From a checkpoint of a small transformer trained on Wikipedia.
Size: 15 layers, width 576, MLP 2304 squared ReLU, vocabulary 32000, 151M parameters.
Training: a variant of Muon for these matrices, 11666 steps.
Each number is 128 + 24 x the weight over the matrix's rms, rounded and kept within 0 to 255. Layers, rows and columns count from 0.

# layer 10 MLP down (transposed), 2304x576, rms 0.0118, rows 1317-1363, columns 0-71
[[102 113  93  81 159 161 120 143 133 133 101 146 115 136 111  96 151 157 132 108 168 146 155 115 165 137 171 115 124 170  78 148 112 100 160 151 144 117 108 141 117 161 149 104 145 129 139  72 150 141  98 158 133 119 162 183  91  77 135 163 135  97 131 110 163 130 179 105  79 124 170 189]
 [128  91 128 114 131 111 120 123 176 117  78 110 134 110 114 100 133 141 148 151 156 135 122 120 103 142 147 184 117 137  88 136 126 140 174 183 115 130 116 109  51  84 124 135 106 134 109  75 166 124  87 123 152 133 115 115 111 121 133 129 167 188 139 184  61 119 140 142 100 121  58 154]
 [ 83 119  78 157 103 128 109 143 105 158 122 100 144  90 115 121 122 117 144 149 137 130 105 121 108 129 152 144 126 101 130 132 140 108  96 113 115 148 116 168  89 133  95  97 144 136 123 127 125 109 117 129 121 130 130 203  92 113 130 124 123 130  87 141 114 123 135 148 149 155 130 151]
 [149 120 143 155 114 138 152 119  98 134 139 141 124 141 153 144 116 115 171 171 160 156 125 108 145 166  79 109 138  66 124 126 126 131 165 110 125 110 154 164 154 157 112  90 135 168 130 138 124  90 160 143 113 148 107 158  82 117  98  80 120 118 140 112 108 127 120  97 132 161 134 158]
 [148 169  93 120 146 120 119 141 148 164 121 140 113 112 106 129 130 102 108 147 143 159 122 146 124  99 185  95 122 151 111 116  96  86  90 110 143 147  97 126 124 159 113 136 110  94 159  95 118 158 127 113 123  99 114 125 134 134 104 116 134 109 150 128 124 145 117 142  93 123 123  91]
 [119 104 113 118 114 143 131 137 148 146 139  92 123 140 159 167  76 177 127 134 134  93 155 154 139 102  88 138 130 158 148 121 117 112 136 138 155 143 109 120  86 118 141 119 115 113 109 102 108 134 119 114 105 144 108 146  99 150 140 207 115 133 117 153  92 127 142 112 135 188 136 133]
 [ 58 154 147  93 138 134 157  83 146 124  81 119 142 116 116 104 130 122 123 125 176 140 141 120 103 143 132 136 137 123 125 103 128 162 146 116 126 120 144 139 120 176 110 109 159 117 167 134 114 113 130 116 118 116  89 128 159 121 153  97  95 112 105 146 159 138 125 134 130 155 163 115]
 [121  83 134 121 131 116 118 171 110 149 165 132 141 140 121 134 160 104 133  96  94 116 135 181 107 123 139 115 131 136 136 157 111 101 160 113 106 147 115 121 133 156 142 151 125 155 121  80 133 156 148 145 107 138 154 129 122 173 104 151 128 143 150 146 125  94 113 119 152 104  99  79]
 [182  98 142 137 161 129 137  97 183  95 143  83 104 127  98 202 141 141 125 103 107 103 136 150 120 105 170 171 166 161  98 132  89 108 151 164 144 125 126 113 116 136 132 127 141  89 112  93 104 147 133 144 103 154 136 153 166 134 193 138 108 121 134 150  85  70 101 103  99 113 101 142]
 [136 103 155  91 127 137 124 171 139 133 167 139 161  95  78 128 130 101 143 113 152 169  96 131 143 134  85  80 142 112 135 185  84  99 139 154 118 131 117 158 172 123 125 112 109 163 139 123 138 116 113 136 155 115 185 107 140 102 141 120 156 129 141 143 124 104 121 147 124 136 129 197]
 [114 131 146 101 116  96 118 133 127  81 144 122 137  99 129 157 147 124 119 152 146 120 168 139 106 129 148 113 153 123 175  80 163 142 122 135 118 158 140 111 160 112 101 127 159 134 132 106  98 122 126 140 126 108 124 116 149 142  95 154 129 123 180 110 138 130 150  94 141 142 118 141]
 [151 116  77  79  59 167 109 162 146 131 162 121  98 143 125 119 123 139 120 162 124 138 151  73 138 138  82 155 129 110 137 129 100 110 116 128 125 115 113 124 155 107  74 106 134  83 119 178 102 142 143 125 135 138 170 114  85 154 115 123 135 151 136 119 164 102 119 116 105  98  92  90]
 [100 129 171  65 136 175 123 123 156 141 111  81 159 165 180 193 140 130 110 133 116 128 109 120 113 132  93 172 156 126 136  91 181 222 131 160 134 127 153 142 129 165 110 149 150 138 115  84 143 129 110 161 155 152  98 170 108 129 137 126 121 127 156 127 175 126 132 143 147 110  91 129]
 [148 105 118  99 106 173 137 110 153 107 127 122 132 126 110 124 155 125 152 120 141 138 111 160 144 130 110 118 139 143 110 111 115 153 117 149 112 145 137 137 138 150 116 136 167 157 115  97 139 134 114 111 163 160 148 176  85 129 107 131 122 107 139 119 108 144 140 152 112 120 166 116]
 [125 136 127 129 137 103 124 155 120 139 117 132 149 105 109 141 135 106 100  96 123 163 154 147 119 138  70 155 107  94 129 103 159 134 131 148 111 110 187 136 128 131 143 121 130 140 118 154 162 110 127 118 157 132 126 143 120 130 139 136 136 140  88  83 177 115 156 107 124 120 143 143]
 [143 133 135 129 101 142 117 165 114 120 159 122 142 133 115 118 151 111 132  69 186 101 138 151 104 147  93 149 152  95 166 135 145 120 145 111 154  98  98 116 161 102 102  70 118  96 121  96 142 170 136 137 116  92 150 154 112 142 126 148 133 129 139 122 148 158  66 140 147 125 111 160]
 [106 124 121 155  98 121 112 134 142 123 106 130 105 151 131 125  72 146 162 121 125 136  99 114 177 145 116 149 159  88 127 135 156 102 128 144 136 100 135 139 118 127 171 112 112 124 124  88 136 118 127 120 151 144 117  94  92 145 120 147 110 144  72 112 124 130 130 133 151 120 144 152]
 [111 119 160 134 119 155  89 143 114  74 160 142 100 112 118 109 140 104 107 142 129 128 117 150 132 168 133 142 102  88 144 130 162 128 137 121 123 165 199 147 134 112 143  95 168 138  79 143 148 138 100 135 144 125 104 122 167 123 135 104 109 126 117 140 144 136  66  81 138 123 119 143]
 [158 167 132 114 175 142 105 148 136 162  99  79 137 129 120 108 129 124 120 158 123 122 138 130 110 149 102 169 124 104 144 174  97 124 140 138 153 138 112  89 124 124 110 151 105 142 133 108 100 156 143 112 105 105 161 152 163 166  98  98  86 166 118 122 112 142 142 103 135  96 103 199]
 [150 127 150 156 100 130 138 132 130  93 139 142  90 144 151 137 139 104 140  68 125 106  86 121 123 114 172 134 146  70 118 172 139 145 131 125 119 137 106 118 143 133 149 120 130 100 139 121 155 149 136 136 142 135 156 156 142 123 117 136 105 114 140  95 140 110 153 104 153  91 110 118]
 [119 110 123 145 130 130 112 170 116 120 150 138 119 125 136 111 112 108 117 155 150 121 109 113 104 112 133 153 135 140 142 138 102 111 112 112 126 118 110  96 125 114 122 139 128 130 147  87 131 166 119 120 120 104 122 148 106 136 134 115 109 110 127 106 112  98  79 103 143 187  81 126]
 [120 148 113 119 100 175  98  96 122 115  89 134 132  93 119 150 132 106 181 126 170 190 112 145 124 151  88 139 113  90 157 108 126 145 144 133 131 159 151 105 121 169 116 138 157 122 135  94 127  98 117 119 141 130 127 105 110 124 155 127  94 178 129  93 142 118 128 134 162 141 115 121]
 [101 137 109 139 170 120 148 126 145  92 166 135 120  98 131 132 100 109 146 130 105 105 152 113 135 110 163 153 145 164 124  99 173 152  89  78 100 126 133 168 118 114 144 134  92 110 168 163 119 143 167 125 111 112 130 109 128 104 108  84 132 142 158 138 107 116 123 134 109 106 116 127]
 [137 119 114 133 113 152 130 127 147 119 146  85 117 106 151 111 133 115 163 137 131 118 159 119 118 125 117 108 150 138 113  99 114  93 125 126 155 125 120 130  74 107 117  93  98 131 112  88 121 148 122  98 152 109 125 127  78 101 129 114 140 136 169 123 127 158 145 134 118 115 146 106]
 [142 116 155 141 127 113 102 145 163 130 138 121 145 110 157 110 131 126 140 168 117  84 128 152 109 106 113  93 159  78 145 154 113 140 161  86 145 158 161 146 124 116 126 137 122 148 123 137 136 142 145  72  97 128 124 116 114 143 152  87  83  95 121 141 146 110 165 133 169 145 126  98]
 [143 124  64 122 132  76 129 122 133 111 171 154 154 142 139 141 151  94 108 112 116 114 162 110 150 142  83 122 182  95 126 157 110 122 182 107 155  90 133 132 134 100 124 146 142 108 117 139 132 174 124 109 121  96 105 104 158 137 171 126 143 136 155 119 139 135 122 138 117 140 141  96]
 [111 139 147 121 117 122 111 104 138 104 123 104 162 145  92 154 113  83 108 137 127 151 122  97 133 137 120 133 149  95 135 143 150 112 101 149 141 107 111 138 107 107 126 134 106 137  98 124 156 140 134 130 149 113 123 121 110 157 104  99 149 137 140 133  97 120 142 133 119 114 141 132]
 [130 100 126 136 173 120 116 116 141 138 155 130 156 129 144 133 137 131 116 126 152 114 117 103 106 127  98 105 102 137 156 130 128 127 117 144 129 108 121 133 123 100  86 123 111 109 134 141 131  89 141 163 117 165 131 103 147 128  75 116 142 107 106  87  91 134 141  92 137 167 147 176]
 [135 129 150 153 120 172 173 112 123 113 133 131 113 174 123 157 156 130 138 156 111 113  95 105  80 107  89 105 164 161 164 141  91 139 159 161 129 163 116 118 143 146  93 107 172 107 115  79 116 121 131  96  97 119 144 151 148 120 131 164 107 124 100  97 107 145  97 122  75 146 113 131]
 [109 117 165 113 138  75 147 128 130 122 130  89 184 141 143 162 108 145 191 153 111  94 104 121 167 119 137 115 123 121 137 122 136 174 150 151 125  78 113  94 131 104 134 118 115  96  88 163  92 145 136 110 155 169 138 120 155 128 136 146 131 141 169  71  99 114 142 155 154 138 114 111]
 [123 146  93 174 115 101 130 118 140 141 125 114 115 159 161 121 123 118 122 144 124 143 108 104 100 116 108 120 107 143 115  96  98 116 117  48 163 117 115 117 122 116 138 132 107 107 114 131 131 156  84 116 121 117 151 144 146 158 110 116 160 128 138  91 112 136 156 126 161 105 109 132]
 [109 144 158 116 149 154 107  98 155 182 137 123 125 124 113 119 171 134 128  97 104 123 119 167 120 141 145 108 113 136 107 159 152 117 128 124 126 122 133 122 155 158 157 142 130 125 128 129 112 176 139 148 163 131 100 113 114 121 143 169 123 129 123 144 125 147 110 150 114 139 125  86]
 [142 116 111 100 137  78 128  90 159 136 127 147 154 144 106 107 128  97  99 107 141 123 107 115 138 147  95  78 133 135  99 143  85 146 111 126 117  87 144 144 140 115 127 142 106 144 100 129 120 105 144 131 133 128 111 117 135 127 132 117 167  89 105 118 119 124 115 111  91 145 151 159]
 [121 141 149 135 137 104  85 154 124 127 116 122 155 161 120 170 120  90 120 142 143 127 129  86 123 117 109 135 128 136 144 125 175 132  85 159 126 141 129 171 139 123 148 135 139 100 126 133  88 114 124 143 106 151 122 115 142 113 139 102 130 159 131 123  66 168 128 158 143 137 131 122]
 [ 88 104 141 112 157  89 133 134 150 164 151 104  83 158 129 144  92 135 124 106 120 143 143 128 119  84 124 113 117 102 162 140  87 105 115 122  98 154  92 119  99 136 145 123  99 126 120 107 137 155 116 129 159 130 132  88 151 105 125 125 102  78 110 139 142 111 101 114 141 181 118 135]
 [ 78  94 127 137 104 136 127 129 105 161 161 101 117 177  90 168 131 150  94 124 160 154 104 155 102  74 126  69 125 130  97 166 112 117 131 193 111 123 118 112 118  87 157 117 128 132 138 119 132 130 165 137 104 105 107 107 109 131 160 128 140  93 113 110 128 150 152 126 156 142  97 158]
 [141 117  92 123 133 155 130 146 139 108  92 111 132  99 114 140 150 179 146 117 118 114 134 148  94 124  94  83 112 123 134 175 147 116  95 106 106 116 128 174 172 120 156 169 127 133 150 121 153 160 142 110 115 104 144 114 126 135  74 160  94 128 107 119 165 123 114 144 111 135 157 145]
 [146 137 119 110 158 112  92 113 172 118 109 108 119 127 137 117 140  95 178 115 127 138 121 153  92 155 125 113 140 153 159 146 117  98 132  63 115 141 128 151  85 117  97 136 149 104 149 144 138 106 167 157 111 155 161 130  95 135 155 113 114 119 151 134 142 104 148 156  94 115 139 172]
 [153 106 158 142 133 117  74  59 109 124 139 138 134 158 149 130  94 142 160 133 155 145 132 134 119 133 106 152 103 167 132 151 128 149 165 153 108 138  90 159 169 137 146 133 107 133 119 145 122  94 157  79 172 136  88 128 104 134 124 113 112 155 189 133 139  84 149 154 139 118 120  95]
 [124 118 137 105 134 104  91 150  93  74 137 122 134 119 137 132 119 148 116 103 122 106 130  91 135 146 111 129 214 132 132 137 115 113 103 128 154 140 140 112  88 147 113 110 122 142 112 129 129 113 151 124 128 153 142 118 115 136 128 167 148 141 114 115 151 110 116 151 108 139 137 116]
 [109 110 128 119 112 137 135 144 117 123 129 134 143 143 104 166 127 165 110  97 119 114 109 175 126  91 155 126 116 102  98 169 110 165 150 110 166 152 157 110 125 122 118 159 118 109 141  73 145 147 128 104 140 130 157 153 105  99 156 127 105 123 150 128 129 149 134 155 144 132 105 141]
 [149 126 151 136 170 128 109 101 134 122  79 129  87 138 101 137 116 152 123  91 137 108 157 141 152 135 163 154 126 110 175 179 115 135 154 104 116 130 144 112 127 160 149 131 140 135 117 132 150 120 125 112 149 149 146  87  56  90 124 115 122  99 151 107 126 111  87 158 104 136 117 105]
 [116 145 155 146  90 112 110 135 116 137  96 139  94 123 141 102 123 122 119 153 136 134 140 109 126 119  95 131  85 123 154 130 120 162 151 105 140 143 113 144 109 153 112 140 118 136 127 138 107 163 147 126 108 120 136 104 146 133 135 106  89 151 126 134 122 152 115 160 137 135  87 112]
 [114 141 124 112 134 120 110 141 120 141 123 129 137 134 104 132 123 124 139 137 119 109 101 144 151 127 148 131 128 121 119 135  77 138 121 103 145 159 125 140 124 130 103 150 134 133 188 137 104 124 107 110 135 141 159 141 147 129 142 171 139 144 143 118 115 129 137 140 106 157  90 131]
 [128 148 150  73 149  76 137 137  79 148 126 145 111 144 107  78 113 118 120 133 143 131 115 157 105 107 126 134 127 170 152 140 150 107 106 147 131  61 131 128  99 147 155 150 185 111 117 173 135  83 183 140 130 163  87 119  90 142 128 139  74 118 125  90 159 154  98 113 128 122 113 156]
 [141 110 103 144  91  95 126 134 116 165  91 126 114 180 132 112 136 110 145 153 152 111 105  65 173 131 137 106 147 108 158 128 155 113 125  76 115 130 126 143 138 107 113 156 154 133 108 132  74 126 137 136 143 131 146 130 149 145 168  97 130  86 149 107 146 157 126 124 135 144 157 135]
 [128 176 140 163 135 131  82  89 111 110 134 128 146 109 149 127  78 166 144 118 140 113  96 117 135 101 121 108 116 140  96 120  71 119  96 127 121 155 114 127 153 100 138 119 168 102 106 111 144 144  96 129 106 154 113 163 101 121 100 137 124  83 151  97 110  84 143 135  88  81 137 134]]
# layer 10 MLP up, 2304x576, rms 0.0679, rows 1318-1364, columns 0-71
[[ 88  91  94 109 121 135  92 222 132 162 133 123 126 141 113 159 100 143 118 156 147 153 152 110 152 112  76 120 128 116 112 132 153 163 115 131 141 130 125 148 146 139 154 134  77 168  98 101 106 141  77 120 128 122 146 100 163 127 127 153 108 163 101 120 142  66 214 117 134 157  54  94]
 [123 130 166 150 123  78 185 113 117 105 147 131 153  87  97 139 102 135  75 159 119 131 137  94 128 142 107 142  87 123 152 105 148  79 129 163 104 127  78 185 108 156 138 163  92 126 143 114 115 133 125 154  82 148 121 122  94 142  99 138 120 116 110  67 173 117 108 121 156 143  85 109]
 [166 153 149  76 132 187 108 138 128 108 110 128 154 114 159 119 144 137 111 125 143 137 108 135 138 164 113 100 114  94 163 156  92 117 128 126 146 106 131 118 168 109 147 113 163 106 123 161 129 131 155 150 110 151 135 109 145 130 132 115 130 124 116 138 120 114  96 137 163 149 121 174]
 [157 110 134 132 134 154 140 131 153 127 156 136 132  79 110 118 130 139 126 164  84 121 141 118 119 134 153 131 136  76 123 118  98 128 157 148 147  86 132 149  82 118 112  92 133 146 142 112 117  97 132 127 110  89 131 151 136 107  96 137 143 131 127 144 107 129 119 124  96 144 112 149]
 [164 112 103  78 151 125 128 123 130 164 160 152 140 136 108 142 110 146 155 119 155 133 102 155 114 124 112 111 116 134 115 120 144 158 140 114 126  86  98 161 119 130 114 142 127 115 190 128 119 109 148 128 131  86 151 122 171 144 151 165  77 119  89 134 119 124 148  93 156 130 111 144]
 [165 193 122 182 115 145 150 105 146 111 118 131 136 143 152  98 141 153 160 154 128 164  98 157 157 124 123 116 141  98 119 141 105 150 127 132 148 158  75 141 118 115 158  87 115 144  94 122 107  96 178 113 144 163 136 121 111 121 137  98 128 126 134 116 149 126 134 112 116 122  85 132]
 [167 174 126 129 130 137 130 126 128 144 139 143 125 128 163 114  96 151 126 144 114 128 161 165 146  89 161 106 141 137 164 125 110 129 161 107  91 130 177 129 125 176 101 106 140 109 151  85  77 106  94 178  90 142 146 126 102 147 143 157 143 120  98 159  58 156  80 113 127 105 108  79]
 [126 123 118 142  85 114 117  96 166  93 167 107 146  92 108 137 113  86 146 127 131  74 128 125 124 143 129 112 125 131 139 113 114 134  72 134 142 108  70 142 109 168 114 113 115 122 121  81  76 153 123 137 147 103 102 143 127 125 173  91 149  63 132 128  87 144 113 145 141 115 134 123]
 [119 162 182 157 109  91 135 173 137 137 124  86 167 133 112  87 126 137 149 155  93 148 127 124 123 149 150 140 151 113 139 156 110 129  86 138 114 181 100 151 118 135 138 145  68 167 121 151 119 166  57 118 154 166 141 149 147  95 127 156 127 105 132  96 128 123 121 154 105  98  82 127]
 [146 114 139 134 152 144 147 110 127 117  86 136 166 113 109 116  96 125 118 114 108 154 109 114 102 145 134 164 112 139 123 134 130 133 133 145 132 112 114 149 103 144 102 112 100  86 155 104 125 153 130 147 135 101  99 134 119 124 122 114 105  92 114 157 183 103 162 151  90 122 111 100]
 [115 150 113 116 145 141 142 114 147 141 145 148 170 123  97 103 112 128 130 125 135 113  95  71 121 105 154 185 129 124 115 100 154  98 123 107 169 162 114 131 113 137 152 143 111 103  71 100 128 130 165  95 114  86 125 147 101 125 138 144 148 100 144 122  93 119 167  99 130  87 154 113]
 [100 148 153 106 123 150 104 116 101 117  87 119 133  94 130 141 143 141 102 101  81 147 116 130 131 146 150  87 122 122 120 128 155 128 149 110 102 151 141 132 144 122 169 139 145 132 110 118 131 147 133 153 124 136 157 123 128 150 164 130 134 135 157 148 137 166 113 162 172 147 132  67]
 [152 123 121  94  76 124 129 156 107 101 119  99 123 161  76 137  71 177 119 150 131 105  85 144 136 125 115 136  85 107 143 114 117 130 150 121 171 155 169 187 135 144 125 181 131 141 161 115 134 146 111 145 119  92 134 137 107 145 162 161  75 125 154 103 147 123 140  87 170 129 127 103]
 [158 139 127 137 111 113 184  94 129 137 190 130 103 104 108 132 116 124 159 146 136  82 125 126 114 112 150 126 129 154 131 131 133 113 103  99 123 129 123 105 130  95 101 136  85 121 157 127 130 104 178 137 102  91 123 152  92 148 141 128 141 133 123 124 140 101 121 110 160 128 100  93]
 [168 127 123 136 112 117 156 106 104 117 136 114 102 118 115 144 157 125 133 112 138  98 160 123 118 176 102  66 130 114 127 146 121 110 142 149 122  55 145 140 143  97 160 151 188 136 165 160 141 139 125 166 106  97 108 159 100 137 158 119 116 114 107 119 167  86 100 185  86 139 113  95]
 [144 138 151 174 158  99  81 165 117 109 165 108 141 164 118 124 112 156 134 144 132 137 142 114 154 173  78 161 104 103 110 154 212 123 141  78 135 129 139 125 117 127 117 135 126 114 125 138 114 159 131 130  93 113 121 133 143  85 116 111 128 113 157 113 114 124  91 151 121  92 140 136]
 [102  89 137 107 122 155 130 135 127 128 122 122 118 118 151 163 139 106 152 153 133 165 121 108 132 142 119 111 151 169  99 106 150 122 112 106 151 103 204 155 140 104  95 112 125  98 110  86  99 135 104  76 122 124 121 151  85 120  84  75 107 157 174 114 151 133 173 126 158  96 144 150]
 [ 86 111 127 107 147 159  90 127 131 127 160 142 131 148 146 103 101 159 116 111 128 137 149  79 134 105 120 156 103 151  68 153 113 148 155 100 144 104 109 133 108 104  85  97 129 142 163 170 146 129 104  89 115 143 150 169 157 178 203 135 122 140 141 120 144 155 139 109 125 113  98  90]
 [118 102 140 110 146 117 135 118 107 159  81  96 133 146 110 113 104 143 127 164 162 143 161 153 150 160 129 142 124 191 127  77 121 115 179 144 121 118 105 147  82  86 144 168 167 102 135 123 168 100 151 137 118 108 158  66 157  84 149 159 125 110 165 111 129 137 149 138 136 148 148 160]
 [144 122 105 174 134  87 125  58 118  83 150 132 134 124 110  96 105 123 135 126 122 127 166 139 154 160 141 162 131 115 112 112 141 117 109 149 129 122 104 127 154 147 124 127 158 135 147 147 182  75 147 157 128 135 103 104 142 146 132 104 151 131 133 128 133 119 167 151 152 133 141  88]
 [108 148 111 167 134 103  79 115 121 142 148  79  87 145 109 102 115 137 101 100 139 160 159  74 114 118 120 119 112 120 130 129 121 152 119 111 109  83 112 147 124  85 118 144 132 132 152 102 104 129 146 108 114 117 137 103 110 115 130 129 117 132 166 131 133 155 126 110 144 103 137 168]
 [111 129 128 137 138 138 125 163  98 136 123 105  79 128 152 119 111 108 154 132 127 120 112 186 107 130 102 128 134 148 102 106 154  92 164 145 109 173 137 109  96 113 153 112 147 176 137 120 164 114 147 175 125 152 118 116 114 140 167 154 115 119 122 117 116 137 114 103  92 134  99 116]
 [102 150 124 170 101 131  95  97 134  87 126 174 107  94 145 131 114 135 114 107 137 146 178  89 150 119 130 139 114 115 151  96 138 142 138 129  91 152 118 152 117 133  93 120 144 163 163 109 104 126 129 153 156 147  82 117 113  85 113 104 108 136 188 110 115  93 120  96 129 138 101 165]
 [115  99 148 110 114  86 110 146 111 107 105 104  93 144 107 145 155  97 108 135 154 127 141 138  88  92  80 137 101 128 193  87 151 110 103 160 117 119 118 156 145 128 138  98 145  90 124 133 102 112 137 129 139 136 114 139 113 114 155 101 147 138 106  79 126 115 141 148 129 101 141  91]
 [141 128  91 132 121 135 101 140 165 129 128 136 140 162 129 143  78 116 112 101 135 132 144 142 137 136 105 102 162 157 105 114 159 138 135 104 175  99 143 140 153 131 136 158 130 105 137 144 102 110 152 104 135 108 166 110 103 156 182 131 101 125 128 109 155 165 134 130 149 171 140 122]
 [160 144 129 143 122 124 146 100 134 167 126 138 111 123  91 125 109 159 128 147 170 105  67 116 117 131 120 131 142 113 134 104 141 121 122 146 147 168 118 131 132 119 135 113 150  86 107 119 131 136 104 124 129 111 124 124 117 106 107 164 102 120 148 114 122 158 133 119 150 122 161 128]
 [102 144 152 101 133 127  93 113 149  95 118 156 126 118 135 138 140 124 118 158 123 133  80  87 129 111 151 127 111 121 104 129 126 149 149 142 106 136 132 106 182 110 143 119 110 104 118  96 126  91 142 147 124 112 125 113 120 115 181 152  85  95  95 141  95 118 113 126 170 135 114  90]
 [104 134 118 162 131 122 147 115 144 133 141 131 113 151 129  92 112 143 105 118 150 146 153 128 157 135 157 165 115 115 113 130 139 130 108 107 109 113 142 140 175 117 155 138 109  98 114 154 135 117 131 143 117 116 138 159  97 164 134 159 123 143 131  94 108  84 147 152 130 136 115 111]
 [130 122 139 183 166 146 184 101 111 130 134 115  89 130 123 102 127  95 116 139 110  86 144 134 143 133 137 119 141  97 133 148 136 126 154  94  94 103 115 106 138 160 100  88 156 110 137  94 117 108 150 127 186 152 122 133 133 123 133  92 140  95  96 125  98 139 141 140 115 137 122 162]
 [160 108 150 147 165  99 130 116 148 108 122 163 102 105 134 125 102 138 143  80 135 112 112  85 132  76  92 109 124 124 107 126 140 152 177 139 117 119 130  94 135 106 138 140 151  91 125 111 110 172 129 141 144 176 107 121 143 112 115 121 117 104 154 143 120 150 107 113 142 156 146  94]
 [138 123 121 155 131 173 137 114 114 133 144 166 159  99 168 107 168 149 120 176  83 132 113 146 115 100 118 125 133 149 120 130 111 150 108 123 142 122 153 101 137 145 159 106 163 160 172 162 143  74 145  54 113  47 112  50 128 114 150 133  82 106 167 132 160 130  71 133 160 118 107 144]
 [165 167 124  80  93 136 144 105 106 111 127 133 143 144 160 114 136 175 114 176  84 140 157 113 105 126 149 138 153 130 124 139 152 131 141 129 152 135 131 142 128 109 172  92 135 149 144 135 119 127  83 128 169 160 171  99 133 134 153 101 105 144  87 140  80 127 113 132 163 133 136 139]
 [141 117  81 114  92 110 123 127 117 125 113 163 109 127 141 159 141 113 119 169 157 138  89 131 141 160 136 147 134 171  97 126 117 142 132  90 106 143 134  90 152 114 112  97 157 127 130 112 130 142 110 172 150 120 133 136 150 134  97 168 127  98 131 154 125 146 156 110 145 130 106  80]
 [127 134 104 147 119 133 138 127 102 132 121 160 144 113 112 144 134  98 158 118 146 126 127 112 129 124 132 128 111  87 139 138 114  99 110 121  89 104 126 110 117 172 136 120  79 111 133 123 168  65 151 161 133 139 161 144 120 128 116 171 102 142 126 138 152 106 111 133 125 143  80  98]
 [122 138 122  78  96 102 154 100  93 115  88 159 133 122 126 123 118  77 136  83 113 102 141  86 138 129 114 166 119 130 125 108 132 116 171 115 103 118 126 120 119 121 109  82 124 134 102 130 154 120 143 111 122 116 129 129 147 110 115 139 101 148 172 122 166 141 148 102 107 138 113 144]
 [152 113  99 153 112 131  96  94  68 126  87 110 132 111 128  65 123  81  85 134 148 122 155 103 148 146 132 129 105 131 126 126 151 120  95 151 106 148 118  90  94 120 158  89 108 168 102 152 177 105  97 119 107  94 133 150 141 138 148  96 157 132 106 141 127 121 158 116 110  95 118  90]
 [114 140  80 133 123 155 148 139  87 125 115 126 141 120 102 181 134 146 138 147 144 124 109 137 100 156 125 140 122 135 114 148 105 163  96 124 155 135 143  99 135 133 147 149 111 116 107 121 118 139 104 112 149 138 128 125 140 144 101 125 132 149 149  84 117 123 102 121 107 143 154 144]
 [149  98 136  67 109 118  95 113 145 107 145 123 104 134 128 111  97 113 169 146 145 139 140 125 176 150 129  94 155 154 144 134 147 139 121 119 159 160 132 132 105 134 124 132 155 163 148 129 141 181 131 122 126 159 117  99 158 121 109 140 132  61 111 112  96 140 134 106 138  99  93 145]
 [126 139 118 119 137 140 103  96 147  92 114 121 140 146 154 156 145 163 119 115 114 145 144 110  92 151 152 132 119 140 152 144 150  97 147 121 116 110 145 139  95 141 123 116 132 114 143 142 146 133  98  71  98 107 122  98 144 151 127 165 157 109 101 143 162 110 156 145 125 159 169 135]
 [137 123 126 149 115 142 118 125 110 150 103 118 100 144 172 145 146 125 105 140 133 134 111 136 117 151 112 117 116 176  97  88  95 160 134 159 131 146 124 156  93 163 160 162 147 113 128  90  90 127 140 134 135 116 126 166 174 109 123 136 141 157 156 138 118 141 100  86 125 138 119 143]
 [155 135 131 146 115  87 107  90 140 104 148 122  86 115 125 149 131 115 124 131 106 119 109 116  84 114 116 141 137 133 128 123 122 111 143 162 117 141 116 184 128 181 128 126 128 131 144 107 100 115 159 160 122 132 130 105 110 143 121 179 125 112 138 145 162 122 140 125 110 117 148 117]
 [103 139 115 119 140 126  98 146 137 154 149 136  98 101 164 182 144 110 155 143 142 154 125 144 112 138 139 123 144  97 117  95 158 120 122 127 141 120 150  95 120 135 123 104 132 129 125 112 124 138 109 124 135 139 145 132 149 151 146 134 145 140  83 117 132 111 137 129 112 119  98 158]
 [110 152 143 129 127 131 109 114 104 123 139 115 130 132  97 119 143 141 130 102 127 113 130 132 127 146 133 144  93 150 113 101 103 153  99 126 152 154 133 132 128 123 117 144 115 128 148 159 146 133 119 133 137 141 123 139 104 113 128 129 135  98 110 116 112 107  99 121 103 126 133 115]
 [139 165 144 122  92 114 120 135 155 152 170 116 181 128 112 110 133  95 157 125 107  98 135 121 166 130  95 176  96 127 169 113 184  94 142 163 140 131 173 109 112 120 146 107 136 130 177  92  58 121 162  97 142 115 139 163  56 133 104 139 142 128 124 134 138 154 161 134 113 142 140 141]
 [114 123 187 111 154 110 122  90 119 131 127 178 134 123 149  65 141 139 138 141 122 185 127 102 135 151  72 130 119 127 121 106 148 157  97 117 138  87  77  82 170 100  94 101  70 116 161 129 124 164 134 113 147 102 127 128 115 109 126 125 119 141 165 119 106 132  87 130 118 100 123 137]
 [167 116  95 161 144 147 115 114 101 110 133 120 155 159 148 124 153 134  96 110 134  74  86 141 110 110 146 118 144 121 117 118 135 184 110 114 125 143 138 131 180 140 157 103  91 121 144 112 116 140 114  96 128 121 127 171 160 111 109 141 115 118 145 132  95  93 167 113 120 160 116 140]
 [132 123 117 161 176  79 122  68 141 147 149  77 157  94 103 138 120 155  78  65 105 107 169  99 120  78 138 134  97 121 113 153 152 159 130 133 169 130 107 127 127 104 144 127 139  99 103 159 131 171 126 140 134 133 121 116 148 110 161 144 127 118 139 133 129 139 145 104 119 136 159 211]]